Weights of a small GPT-style language model, trained from scratch on English Wikipedia: vocabulary 1024, a variant of Adam for these matrices.
Each number is 200 + 20 x the weight over its row's rms, rounded and kept within 0 to 999. Layers, rows and columns count from 0. The size before them is the row's rms in percent of the matrix's.

# down: layer 5 MLP down (transposed), 768x256, rms 0.0517, rows 361-460, columns 0-31
# up: layer 5 MLP up, 768x256, rms 0.0646, rows 362-461, columns 0-31
down361,106,203,195,217,184,202,198,194,189,196,213,224,210,219,194,205,202,181,212,175,191,206,233,218,176,190,215,153,200,201,208,211,204
up362,111,215,194,196,188,206,192,169,203,191,210,215,223,192,222,199,182,176,175,185,162,211,170,180,235,236,220,193,189,201,173,248,212
down362,110,199,231,173,202,200,233,215,164,176,188,189,224,208,198,173,200,191,213,203,212,218,164,222,171,188,184,215,225,192,183,193,189
up363,098,218,210,196,187,211,193,205,173,211,162,228,220,203,159,239,233,240,211,189,194,157,204,199,200,228,171,199,217,215,183,198,207
down363,102,208,221,192,180,176,234,203,167,193,190,171,194,206,218,199,191,168,205,205,233,240,222,185,210,197,195,222,227,199,203,189,250
up364,099,202,192,161,206,225,192,196,201,200,183,194,217,208,188,237,214,227,196,195,232,163,199,155,221,192,155,237,204,197,168,202,177
down364,108,199,172,239,174,195,169,212,198,158,195,187,222,209,177,235,190,206,194,178,174,205,198,248,199,214,180,207,176,191,194,198,167
up365,100,171,171,174,217,209,194,214,210,185,176,204,194,205,194,199,197,163,205,219,194,216,205,206,195,219,210,209,203,199,180,219,213
down365,097,223,191,183,216,220,230,208,196,198,168,211,190,188,181,189,205,227,165,206,213,200,223,188,184,199,190,188,212,204,196,189,192
up366,102,175,162,188,188,196,214,214,182,207,175,219,201,186,171,222,223,217,203,188,199,186,196,229,179,249,189,221,181,226,179,193,210
down366,105,207,213,207,190,170,217,177,197,199,214,190,193,222,172,212,216,221,204,211,197,195,175,178,165,227,200,182,207,195,150,204,209
up367,099,209,212,190,180,193,202,177,239,195,184,201,220,190,191,206,228,190,186,205,220,208,219,173,202,215,216,198,205,217,198,203,219
down367,107,202,217,185,190,229,200,275,196,181,216,206,162,198,216,219,166,159,185,190,190,184,207,181,207,156,189,183,196,229,216,234,203
up368,102,172,202,199,158,178,208,186,191,183,188,169,215,168,194,179,200,177,180,195,216,228,226,210,205,213,215,206,187,208,209,196,214
down368,104,224,213,237,221,180,169,215,211,206,195,193,235,170,203,216,204,228,219,207,198,186,217,201,246,257,172,165,235,218,216,200,210
up369,090,223,185,192,210,192,209,217,211,202,198,204,203,200,173,181,201,235,204,230,181,199,210,220,185,221,194,235,198,234,171,191,181
down369,095,200,202,191,168,201,179,195,173,200,218,203,187,199,191,196,194,199,207,179,214,191,183,200,170,177,205,202,225,188,216,206,172
up370,106,184,191,198,152,202,201,160,206,196,178,177,214,191,205,210,227,205,180,179,171,176,211,221,198,218,203,223,174,190,199,161,195
down370,112,185,186,193,207,193,140,208,191,192,200,206,160,152,181,179,203,193,214,226,198,203,197,170,226,153,207,204,168,231,214,209,175
up371,098,180,204,183,224,229,227,173,176,204,195,216,186,194,193,199,172,206,189,218,198,228,259,196,233,168,180,201,185,243,207,237,186
down371,099,227,208,217,179,213,149,206,216,189,175,169,209,182,211,205,247,178,216,177,230,198,216,175,174,182,206,237,191,189,209,193,189
up372,103,187,198,198,165,212,156,185,227,207,202,243,180,196,221,203,221,235,178,179,195,202,176,228,215,193,178,209,199,211,198,186,192
down372,099,178,187,212,194,212,209,198,186,214,214,195,215,226,173,199,206,207,200,158,207,205,196,214,223,164,206,183,153,191,174,186,241
up373,104,203,196,183,183,225,210,205,207,190,178,181,177,189,190,241,188,220,188,189,176,205,197,196,184,238,168,208,223,192,173,171,236
down373,105,201,225,200,182,186,187,214,193,215,200,205,217,189,168,208,228,194,201,189,194,188,205,228,183,179,187,176,211,209,195,184,186
up374,092,206,212,198,198,212,205,173,178,203,184,204,220,190,183,180,214,212,194,192,207,164,210,246,224,205,169,217,170,193,205,204,178
down374,091,192,209,206,195,242,181,229,171,196,210,206,168,211,243,202,220,207,226,180,184,211,177,169,210,182,203,196,172,226,201,177,203
up375,093,179,220,201,202,211,211,223,250,190,195,215,205,214,212,186,181,172,193,180,201,183,261,223,203,191,179,198,204,215,209,198,170
down375,093,186,223,226,195,218,213,246,214,184,215,195,199,198,186,197,194,180,191,150,209,193,180,226,192,210,225,154,194,184,193,199,215
up376,097,223,170,211,178,179,159,178,185,202,215,221,213,196,223,199,241,191,188,232,200,176,190,198,214,228,208,236,224,238,186,190,222
down376,098,207,201,199,203,189,191,216,223,212,204,218,172,189,210,201,247,183,245,225,173,205,209,193,216,187,195,185,234,191,193,226,199
up377,096,196,219,180,223,243,206,218,185,178,197,203,186,189,188,170,230,215,195,182,203,156,186,229,200,199,184,206,215,249,196,207,214
down377,107,186,207,183,169,191,188,245,237,224,203,226,211,201,199,190,187,194,198,202,222,219,206,179,203,191,191,173,185,199,197,184,184
up378,088,199,195,193,187,151,191,228,216,185,183,174,197,162,234,159,209,216,223,206,216,195,239,195,197,199,194,208,185,214,187,215,235
down378,094,177,181,205,189,236,194,187,191,172,204,200,193,243,188,193,194,220,212,153,219,205,176,214,214,219,191,220,197,211,189,188,224
up379,101,139,202,202,214,205,203,234,191,210,194,238,183,196,186,175,164,238,209,197,181,176,171,177,216,241,178,211,204,200,184,242,228
down379,098,213,218,229,191,224,209,184,174,230,191,176,186,193,189,248,245,199,194,186,202,225,178,209,165,219,191,187,189,178,213,186,209
up380,100,193,230,188,172,176,206,201,183,183,181,196,219,200,210,206,217,216,171,243,204,186,214,236,205,202,191,201,123,204,196,218,201
down380,094,224,219,188,175,218,210,226,210,206,153,222,207,215,178,195,192,188,209,209,195,165,168,175,173,207,211,195,209,228,163,191,182
up381,104,162,196,164,212,187,191,205,178,198,174,209,242,190,141,206,220,213,222,234,198,183,223,188,211,214,179,209,199,219,194,192,173
down381,100,194,155,208,214,173,216,196,170,189,205,198,190,197,209,168,238,147,198,211,176,251,187,201,214,208,209,226,170,221,213,199,195
up382,096,265,228,186,163,234,230,205,196,189,181,220,186,201,170,195,208,197,161,193,215,185,219,212,203,179,228,218,218,247,225,192,215
down382,094,205,190,216,232,180,223,201,224,188,169,185,197,171,192,201,205,199,237,218,182,183,242,220,179,198,177,219,172,167,224,234,172
up383,103,212,198,208,198,161,188,220,186,217,170,227,212,199,215,163,188,211,193,211,201,196,224,189,187,199,182,214,189,203,206,204,240
down383,102,209,207,179,188,222,161,162,209,202,220,179,246,229,176,223,209,209,200,204,223,195,223,244,210,201,175,211,190,190,200,212,182
up384,097,247,191,206,191,187,163,196,203,200,192,248,224,189,191,251,223,183,193,210,181,204,207,200,235,208,195,217,188,164,165,205,191
down384,100,178,214,193,197,194,228,209,164,181,221,203,225,205,200,163,217,206,199,196,185,188,219,195,193,208,202,210,194,183,219,193,168
up385,099,178,203,189,191,190,229,202,231,206,213,200,258,196,217,165,192,176,177,174,154,192,193,227,239,197,212,180,186,219,199,164,222
down385,096,197,193,194,194,187,209,196,213,215,211,192,184,196,184,202,221,229,218,196,201,197,213,217,165,209,219,180,201,174,176,208,181
up386,093,175,206,195,212,193,224,195,152,206,179,237,186,212,210,176,239,188,218,228,214,201,208,190,222,174,195,200,188,211,196,169,195
down386,086,205,207,198,183,232,196,175,210,202,207,207,245,204,174,194,203,173,174,194,208,192,171,199,204,178,194,200,214,212,206,189,184
up387,110,211,189,183,210,199,188,161,175,213,211,239,200,206,162,183,204,183,172,209,246,198,183,166,240,192,216,164,202,196,162,218,170
down387,114,188,188,190,192,210,230,226,207,198,218,212,211,205,232,224,199,178,173,202,190,174,231,195,216,199,240,184,185,227,217,209,194
up388,106,199,206,184,195,216,201,174,215,202,193,154,227,192,178,195,194,199,195,188,208,188,179,216,220,197,202,197,187,207,194,189,209
down388,101,206,210,183,212,205,134,205,171,203,227,216,201,202,201,222,191,189,236,181,188,205,182,198,220,149,213,190,199,223,244,191,205
up389,095,190,179,178,194,189,182,184,180,193,196,231,184,195,190,211,201,192,189,201,204,213,233,198,247,187,208,210,188,180,193,197,212
down389,098,195,190,189,220,179,200,218,192,222,204,185,236,198,220,190,218,165,179,239,200,166,203,200,193,173,177,213,231,225,196,196,226
up390,104,227,221,205,210,228,189,195,204,201,202,219,202,174,189,190,199,189,169,209,180,176,203,196,235,223,182,232,224,168,202,199,197
down390,104,201,214,227,218,196,201,210,239,219,208,185,219,215,187,208,191,238,185,167,197,212,180,169,180,182,222,183,196,205,203,206,212
up391,093,194,133,204,172,176,208,179,157,227,184,216,207,207,223,182,163,195,194,190,210,183,214,216,222,184,216,195,189,208,179,201,225
down391,086,188,177,202,191,195,180,207,181,217,190,209,197,183,172,173,235,219,209,179,199,200,196,225,221,188,195,185,210,207,219,196,196
up392,087,187,201,184,179,176,186,194,206,185,171,214,192,196,218,190,216,217,180,204,188,214,190,245,195,179,176,235,219,217,195,157,214
down392,090,207,180,223,189,199,158,212,161,231,208,227,185,207,186,192,173,216,191,168,202,188,168,198,173,213,193,180,210,208,210,208,205
up393,110,219,212,215,198,209,192,215,180,202,200,236,209,203,210,208,213,201,200,186,225,190,201,214,212,213,182,220,211,238,196,203,214
down393,111,189,159,211,194,184,196,204,209,192,193,163,187,231,185,172,225,198,192,182,194,175,207,225,190,191,209,227,174,219,226,182,189
up394,108,214,180,179,192,194,146,148,175,192,216,223,194,204,177,211,189,201,179,256,180,201,214,189,214,170,192,220,200,208,188,195,183
down394,098,222,213,211,213,223,167,206,207,226,240,199,187,204,209,219,177,182,199,187,196,183,188,209,187,209,191,218,190,177,219,229,208
up395,100,218,212,185,200,241,231,176,188,187,203,194,189,220,170,195,185,170,207,222,232,171,207,194,182,210,182,180,185,209,197,205,194
down395,104,217,225,213,216,185,174,207,209,209,193,227,184,249,225,140,231,211,194,212,173,175,207,196,194,221,170,168,203,216,206,184,192
up396,107,182,167,204,179,208,175,210,244,207,183,236,186,212,196,188,200,214,205,231,183,198,181,170,200,202,187,216,196,215,191,176,201
down396,100,234,198,206,193,191,211,185,206,170,190,186,224,189,202,217,221,206,232,201,201,229,207,209,208,208,196,196,196,178,211,198,200
up397,104,186,193,198,195,205,209,224,196,190,198,213,219,192,187,204,204,222,221,219,204,193,187,214,215,206,193,201,211,174,160,197,192
down397,104,224,164,196,220,186,194,171,252,210,227,224,194,213,215,201,211,185,198,194,194,197,183,176,208,186,212,182,223,212,207,237,209
up398,102,176,209,178,204,200,220,211,208,179,160,210,241,184,194,245,182,194,196,200,245,148,224,198,229,191,205,227,204,197,200,194,236
down398,095,197,169,211,225,217,212,197,163,217,214,201,195,223,214,196,178,209,226,231,174,207,192,185,201,203,197,209,219,229,209,158,170
up399,107,192,193,186,173,171,172,170,205,205,185,195,202,198,191,209,210,186,226,189,220,206,190,196,215,201,195,195,195,195,167,213,231
down399,103,187,210,204,201,207,188,176,225,179,212,173,202,197,196,231,185,211,205,168,212,209,181,183,188,193,181,195,176,207,191,218,199
up400,099,202,185,181,152,221,204,190,198,183,201,172,218,193,175,183,238,226,223,204,231,186,192,187,209,192,213,224,190,196,182,185,176
down400,097,199,178,200,216,161,197,221,204,214,190,230,173,212,194,190,219,155,262,208,208,204,201,197,205,199,203,196,206,186,233,189,213
up401,099,175,209,179,182,135,233,175,208,210,202,191,187,188,179,197,206,227,194,215,204,180,205,161,198,183,185,203,179,206,191,207,148
down401,093,221,246,213,206,185,201,196,182,224,174,191,180,239,196,183,214,171,223,188,189,243,197,182,221,199,225,191,220,208,142,150,196
up402,091,178,220,180,189,191,204,251,153,186,194,175,220,212,176,202,170,221,203,209,216,183,205,184,231,200,166,200,198,202,191,167,171
down402,095,178,194,225,195,174,170,162,197,184,195,191,187,206,216,182,177,218,175,217,176,226,193,192,202,216,182,192,180,201,241,185,211
up403,102,209,170,197,209,193,195,175,190,184,186,189,191,173,161,196,179,200,197,170,179,227,201,193,205,201,219,219,176,206,143,206,257
down403,109,173,203,169,225,155,171,184,214,205,175,242,201,145,215,175,186,199,208,186,196,185,228,194,185,188,157,189,196,218,193,170,163
up404,081,231,201,196,182,207,194,233,181,204,204,159,205,181,170,195,249,223,200,181,205,177,176,202,184,250,180,191,202,213,197,236,196
down404,089,191,217,223,199,189,204,205,197,174,212,208,183,191,227,204,190,194,221,205,205,219,198,222,223,178,198,175,246,193,240,197,201
up405,102,203,196,197,204,195,209,208,206,202,195,202,211,191,203,179,183,189,211,185,181,211,222,204,189,239,177,198,190,191,199,203,214
down405,095,200,199,209,189,221,193,206,190,181,197,191,206,237,183,205,198,182,209,212,209,231,164,191,191,199,165,205,224,143,210,171,183
up406,129,197,205,195,207,180,191,180,230,200,169,202,217,201,194,196,198,193,172,220,185,189,185,231,218,231,166,206,194,220,175,206,216
down406,085,202,200,184,181,196,190,192,220,205,192,198,197,197,208,204,186,190,186,205,204,192,204,229,218,232,184,201,181,198,191,213,209
up407,086,219,203,194,200,188,236,206,163,206,205,217,199,213,187,226,211,231,168,212,222,202,189,183,192,220,176,231,213,214,179,201,211
down407,087,173,262,226,184,177,202,212,196,211,160,216,195,187,215,198,188,220,196,202,185,175,236,206,198,204,178,218,201,167,169,208,179
up408,097,187,195,176,228,200,231,228,159,181,183,196,220,189,189,186,197,213,216,230,152,193,223,202,175,220,169,265,182,235,184,200,199
down408,100,209,215,183,223,210,194,170,217,188,206,204,185,172,200,242,200,171,210,180,231,205,220,178,192,172,214,168,202,179,179,217,185
up409,113,215,169,188,192,222,206,150,214,205,208,202,202,198,185,175,232,206,193,222,195,212,217,259,209,223,203,239,203,189,189,150,167
down409,117,174,205,189,219,204,184,177,181,202,176,198,168,200,218,184,192,188,196,223,159,180,239,206,218,214,174,210,177,183,193,163,169
up410,106,218,136,207,175,186,189,183,200,212,192,217,223,202,208,189,205,186,220,202,202,203,191,230,218,212,223,196,201,198,223,204,216
down410,106,212,210,238,179,198,207,205,232,220,218,173,190,189,203,180,178,197,218,179,196,198,198,185,222,233,226,209,192,178,220,167,188
up411,101,196,183,192,168,159,192,156,205,209,169,222,217,205,178,192,192,191,180,197,188,218,210,203,211,222,220,201,193,196,180,190,191
down411,101,200,188,214,196,205,206,195,165,199,215,218,201,190,192,209,196,211,192,194,195,203,221,205,233,193,185,205,194,183,192,191,171
up412,103,195,184,189,190,180,158,197,202,204,198,182,206,211,192,214,168,204,203,214,211,191,198,177,226,197,195,184,176,189,188,206,178
down412,104,198,199,219,231,188,215,187,184,198,225,230,202,189,195,176,269,189,196,225,198,206,237,216,197,158,196,208,205,206,186,174,221
up413,103,195,180,198,224,189,204,219,167,205,207,190,227,209,178,201,169,226,206,227,226,180,209,181,191,187,160,231,202,235,195,184,183
down413,100,209,194,193,156,225,134,188,204,229,184,184,243,213,195,209,224,193,174,183,197,212,191,181,181,218,215,170,177,210,182,227,220
up414,107,210,213,197,181,214,210,225,202,193,194,200,202,201,209,230,205,194,219,228,186,205,186,168,180,190,187,190,204,222,209,182,206
down414,103,202,195,185,218,160,214,204,208,206,222,193,187,216,193,201,204,208,183,171,225,192,177,198,228,213,209,164,225,211,229,204,230
up415,110,203,179,204,172,177,199,183,185,218,194,232,215,187,192,220,221,196,179,193,198,207,181,202,197,205,194,226,200,196,201,145,213
down415,107,221,191,218,198,195,227,162,191,209,196,176,203,200,201,196,219,215,219,218,170,247,211,163,186,200,182,192,205,172,208,185,170
up416,102,180,206,190,210,223,206,242,190,191,169,202,219,193,190,225,215,202,196,168,148,211,184,195,182,210,212,232,205,168,201,202,229
down416,095,207,225,218,215,190,206,165,205,205,226,191,206,195,177,224,209,229,191,224,236,176,228,165,200,168,226,172,179,226,203,189,170
up417,101,176,196,183,197,199,222,188,199,200,207,197,215,181,185,201,218,231,202,227,192,203,222,190,184,223,172,222,178,221,180,182,217
down417,106,177,225,234,157,203,192,185,228,196,206,232,179,207,193,222,198,175,165,183,194,197,194,157,162,182,175,202,185,221,192,212,199
up418,096,167,217,192,193,204,182,214,237,206,180,175,183,207,181,196,188,215,195,192,206,164,224,208,202,172,194,234,206,201,182,171,206
down418,102,233,181,232,184,194,207,259,208,203,165,213,205,201,213,163,230,185,187,210,219,196,188,152,192,175,230,221,191,171,207,201,210
up419,096,214,196,213,176,233,171,202,176,219,150,195,200,186,188,201,224,222,200,227,200,162,218,192,230,205,202,202,237,210,203,186,182
down419,102,193,234,202,175,194,184,211,238,203,206,204,213,199,217,226,178,216,218,190,166,195,172,197,190,188,204,165,250,195,218,214,218
up420,096,167,184,172,198,174,200,185,159,191,179,208,193,205,162,212,190,189,182,164,180,217,198,217,182,177,201,194,174,184,182,179,216
down420,094,223,220,214,162,205,194,201,226,182,178,213,173,193,196,184,206,198,155,191,218,157,203,160,232,242,205,192,207,188,200,227,178
up421,102,130,214,183,220,205,206,229,166,190,183,205,182,199,173,238,220,208,216,193,189,172,178,219,195,181,134,222,206,179,181,233,189
down421,104,208,183,244,193,197,193,188,212,210,192,216,213,172,239,181,222,181,168,180,213,225,197,177,213,230,217,208,199,209,218,189,196
up422,100,150,200,179,191,208,199,187,200,167,193,203,209,192,213,194,189,206,212,244,192,197,194,202,160,215,215,206,198,183,191,211,191
down422,103,225,197,224,184,187,209,200,210,218,226,216,172,178,197,201,190,190,175,190,167,202,203,239,229,183,177,187,202,251,180,203,246
up423,100,161,247,179,185,229,216,250,179,206,201,204,231,184,194,205,194,226,219,151,211,179,201,174,191,168,194,209,192,217,209,224,242
down423,091,179,173,195,225,225,180,182,188,184,240,177,192,243,259,212,202,217,172,199,165,207,222,218,199,189,210,237,182,181,189,211,161
up424,071,187,226,195,184,193,186,211,195,211,205,188,200,205,205,180,200,208,168,235,218,203,192,216,200,213,208,206,209,176,203,198,187
down424,084,180,175,234,192,169,219,229,181,136,222,206,215,225,226,250,186,176,174,179,185,204,178,237,208,191,218,181,201,201,185,169,236
up425,092,214,197,203,188,204,198,188,185,213,207,184,206,181,166,201,177,187,189,186,245,233,239,206,187,226,188,180,203,234,188,214,171
down425,093,191,207,205,166,209,209,192,182,201,200,222,238,213,226,187,186,188,228,231,193,195,173,188,214,235,191,200,179,178,222,220,200
up426,060,208,187,220,185,165,225,189,158,171,231,178,195,207,181,200,215,211,205,193,220,211,210,195,174,168,195,213,203,202,198,224,229
down426,069,198,196,154,189,215,180,200,220,307,180,219,212,208,210,224,197,207,168,195,195,191,208,202,220,238,197,180,194,193,203,206,164
up427,105,168,218,182,197,214,213,189,217,189,201,201,176,194,179,207,206,212,155,180,229,199,243,214,226,184,208,196,185,212,183,192,172
down427,099,191,158,215,218,204,184,189,177,189,183,194,210,192,197,206,203,207,220,184,216,187,212,201,196,171,201,215,168,162,187,180,209
up428,085,180,233,176,198,177,227,180,161,193,208,236,179,195,180,188,222,181,189,207,225,207,213,186,211,179,198,216,185,211,201,207,187
down428,087,232,191,229,228,203,198,217,200,198,153,207,205,174,173,205,186,192,164,192,213,169,226,245,231,202,198,183,238,213,171,199,228
up429,095,185,217,189,184,181,248,204,194,176,178,199,229,206,187,200,190,208,184,211,189,247,184,220,195,182,152,198,177,190,201,212,218
down429,101,168,178,182,223,208,201,229,200,192,197,179,194,230,187,197,214,194,198,223,193,217,160,213,244,212,196,191,223,227,190,167,192
up430,099,209,216,177,193,202,192,212,176,188,188,184,229,191,186,205,198,179,180,217,187,229,221,192,188,221,204,196,155,169,182,188,214
down430,094,197,224,237,221,211,196,214,218,168,237,196,147,188,200,199,198,236,242,199,173,198,219,192,187,211,213,179,201,188,208,194,198
up431,097,206,175,173,168,211,225,205,205,211,212,229,230,207,196,199,203,195,223,197,234,189,234,229,180,192,215,225,210,223,194,200,211
down431,093,220,161,191,190,191,184,207,211,217,192,171,191,186,186,175,206,174,179,212,187,200,183,182,190,201,194,207,166,222,229,201,172
up432,114,179,206,195,160,251,184,212,186,196,163,203,211,186,184,213,205,180,183,178,177,200,211,197,209,246,196,222,199,170,181,188,180
down432,119,200,207,193,216,197,214,228,229,198,209,216,195,199,206,217,199,179,211,201,202,208,200,187,197,175,167,215,228,172,221,221,237
up433,091,199,204,212,195,184,175,170,248,206,223,200,199,205,225,207,229,183,176,157,213,238,216,213,193,220,218,168,192,203,175,184,220
down433,091,231,202,178,223,216,234,188,191,195,198,207,202,198,205,157,179,213,213,176,182,187,199,212,203,181,183,199,216,228,209,207,193
up434,104,233,198,190,188,201,162,210,181,199,207,213,201,178,214,193,187,180,155,203,188,199,187,238,197,211,204,200,183,208,211,225,243
down434,102,174,166,201,205,221,209,190,203,189,223,222,182,184,214,159,195,171,180,186,200,202,167,156,217,207,219,212,220,208,169,205,203
up435,102,201,190,195,217,197,189,166,196,208,162,206,227,196,222,165,188,199,211,218,204,181,202,225,201,201,195,223,183,188,168,178,198
down435,107,170,181,158,196,167,212,166,200,210,206,212,210,168,201,201,174,185,193,221,208,165,203,202,214,217,206,222,188,223,166,176,196
up436,111,197,199,184,176,186,163,187,195,198,179,217,192,204,197,196,237,189,178,187,185,197,162,233,228,234,190,210,179,205,169,184,221
down436,094,207,196,162,184,180,197,175,213,203,180,208,205,220,180,207,193,182,191,201,187,210,202,221,202,211,171,225,190,197,184,185,202
up437,110,218,199,202,188,155,193,174,183,208,215,214,168,191,184,175,182,199,154,186,211,215,231,212,198,186,180,217,192,231,206,250,167
down437,101,196,184,194,189,195,178,218,192,174,169,219,214,209,181,161,193,210,210,166,165,181,189,195,226,198,185,212,214,173,199,194,194
up438,098,217,207,172,202,227,204,181,178,161,208,194,226,185,210,197,175,179,186,203,160,202,220,176,192,203,199,206,172,201,191,243,188
down438,101,199,189,236,170,199,217,199,222,211,162,218,178,163,184,194,186,180,189,240,203,167,212,184,212,165,183,217,189,191,243,199,176
up439,094,216,178,188,191,201,160,201,216,192,214,160,211,207,197,202,211,209,187,221,152,219,192,226,219,197,191,234,209,193,193,211,205
down439,101,200,218,229,207,188,209,227,201,222,183,148,212,230,180,204,188,198,224,201,204,165,172,182,207,216,205,182,162,199,201,206,235
up440,125,200,177,173,196,214,187,200,209,185,177,217,203,201,200,218,229,210,203,211,219,199,195,172,219,185,171,215,207,205,184,192,208
down440,124,185,217,185,181,214,214,238,213,211,190,158,178,175,215,222,213,186,187,209,176,209,191,198,218,236,184,193,194,226,201,216,193
up441,109,189,208,196,196,208,238,235,195,202,176,233,214,206,198,214,187,173,228,202,245,172,194,155,215,208,192,229,210,200,191,223,220
down441,111,212,207,179,197,231,181,173,234,177,182,196,249,231,220,184,171,223,212,215,169,212,208,232,193,197,174,212,227,172,219,219,182
up442,095,189,189,189,197,212,193,216,208,194,227,214,193,208,217,171,195,194,215,164,196,166,201,204,195,209,219,224,183,231,182,224,213
down442,107,211,203,223,188,210,176,207,222,191,188,200,181,209,213,205,223,193,198,217,180,212,205,177,188,190,178,217,216,202,194,228,209
up443,082,199,201,191,171,178,182,199,202,202,168,187,193,211,221,220,206,215,201,193,193,162,181,207,227,192,205,219,158,185,214,224,211
down443,073,188,199,219,215,173,188,196,206,194,216,214,211,196,196,222,215,205,171,195,216,155,212,197,190,210,210,204,193,174,188,202,188
up444,107,216,214,192,181,207,189,232,204,195,159,226,192,192,188,179,207,203,201,192,222,176,185,239,183,202,181,222,181,255,209,214,230
down444,095,189,204,210,199,193,220,206,180,180,197,196,205,185,225,191,188,218,222,192,214,211,164,197,177,168,184,208,192,206,187,201,195
up445,107,230,188,202,204,187,215,168,203,200,176,201,204,190,193,211,188,222,201,231,186,193,248,185,198,205,192,174,200,193,176,222,208
down445,108,199,191,212,243,190,220,205,193,225,176,179,187,214,173,218,181,199,227,225,190,215,202,191,195,193,160,258,242,174,225,164,210
up446,113,158,206,169,191,208,211,199,177,184,190,177,232,183,197,214,219,184,239,179,171,205,219,201,209,203,205,241,187,205,162,192,211
down446,113,200,216,197,219,209,195,203,231,216,193,207,206,201,196,166,157,203,192,223,190,215,201,187,166,204,221,207,197,216,253,212,185
up447,082,175,214,192,204,195,200,197,174,198,187,232,185,200,209,188,226,198,207,205,205,204,178,230,170,197,187,266,178,212,188,207,223
down447,091,189,196,184,188,229,212,253,221,212,207,204,251,169,209,202,201,148,190,204,194,218,187,188,196,166,238,191,197,177,252,196,168
up448,099,180,200,190,209,205,176,209,232,201,192,225,249,207,196,219,236,216,174,201,223,177,195,220,197,190,176,204,212,194,207,191,216
down448,100,229,206,237,208,183,199,169,170,214,176,199,177,217,216,168,215,194,185,220,184,243,206,190,213,177,223,180,180,252,196,228,200
up449,082,191,178,196,174,209,201,214,222,206,184,194,206,192,162,202,216,219,196,166,226,195,200,162,219,216,124,213,216,263,194,187,209
down449,085,238,174,242,202,231,189,194,135,199,200,212,204,185,217,205,197,213,213,222,203,196,201,188,189,201,214,217,213,203,202,214,195
up450,080,185,170,190,214,192,213,220,215,197,198,179,241,206,167,232,216,202,218,222,183,221,211,198,185,176,176,219,164,167,191,213,194
down450,086,209,196,244,190,211,208,207,186,145,214,214,156,212,215,206,194,186,208,194,241,214,197,223,200,144,201,196,204,231,190,217,219
up451,102,178,224,171,200,204,146,188,203,195,181,201,198,202,182,195,217,219,212,196,208,202,196,174,219,198,196,202,229,201,176,225,177
down451,107,222,193,170,223,188,204,223,218,190,192,174,196,207,220,209,169,232,215,218,178,240,144,205,174,237,213,229,158,181,208,210,221
up452,091,145,223,203,191,192,223,231,197,200,204,197,193,215,206,203,212,198,192,152,208,183,228,210,210,207,182,214,207,208,204,204,180
down452,094,221,212,197,193,202,206,233,178,217,195,169,190,162,168,185,212,223,204,230,199,217,207,231,169,193,188,195,198,173,195,200,201
up453,095,181,223,196,179,223,180,218,202,209,210,177,225,218,215,212,203,202,207,215,184,192,204,175,193,206,162,213,201,208,181,199,185
down453,088,206,223,219,187,211,213,212,215,178,189,213,195,192,190,147,165,213,174,174,192,169,202,199,187,183,181,212,206,178,176,214,182
up454,101,207,180,210,168,198,165,173,221,200,182,161,202,188,183,167,180,183,224,195,223,186,228,230,204,229,210,205,224,221,186,219,188
down454,103,204,214,218,177,203,215,201,181,194,207,229,179,200,224,208,174,206,157,208,205,177,198,222,218,208,208,194,178,217,186,211,232
up455,110,194,194,202,150,209,202,179,189,211,182,183,204,192,200,158,177,231,179,217,199,202,199,215,203,209,196,202,206,201,207,189,215
down455,110,204,210,200,186,174,201,224,183,212,208,216,231,180,229,204,202,228,190,198,228,209,227,203,225,171,190,203,192,199,170,175,188
up456,097,227,180,193,212,182,202,207,217,220,196,156,194,213,170,219,164,193,192,176,194,187,253,237,200,225,202,217,204,200,189,224,215
down456,100,182,222,214,169,212,230,177,221,197,172,260,239,171,140,211,206,170,219,200,215,163,173,163,213,209,176,231,186,220,193,192,189
up457,099,195,194,187,181,200,193,222,209,210,177,196,202,207,191,210,219,224,183,193,173,198,213,220,195,207,165,236,178,206,177,201,215
down457,076,203,203,188,188,200,208,202,182,203,181,197,196,195,209,213,185,207,196,191,209,184,199,196,215,206,200,204,187,215,193,185,210
up458,095,234,200,184,182,119,178,197,175,202,216,203,200,175,193,168,156,198,185,214,237,186,225,200,198,203,206,192,193,204,212,202,175
down458,096,196,255,221,191,236,189,200,190,215,180,199,198,205,190,184,211,204,214,214,196,176,186,231,203,210,190,203,209,209,174,210,175
up459,107,202,206,181,203,185,181,207,194,198,208,198,208,197,189,177,190,201,224,185,217,197,229,202,222,210,150,197,157,190,220,211,231
down459,117,171,210,192,189,213,191,177,188,200,216,201,183,197,191,201,205,214,137,209,199,200,195,180,221,190,173,226,189,229,184,264,187
up460,098,166,210,206,164,171,190,189,227,183,174,168,233,188,183,195,185,244,167,197,190,240,182,181,181,200,209,228,165,187,189,183,213
down460,101,183,220,210,195,196,172,167,211,221,227,209,215,228,237,199,201,189,215,187,211,196,177,202,196,186,223,237,204,215,195,174,212
up461,104,206,161,205,193,197,180,201,227,215,226,172,166,205,185,192,147,199,150,178,194,191,207,225,205,206,204,174,138,196,191,210,187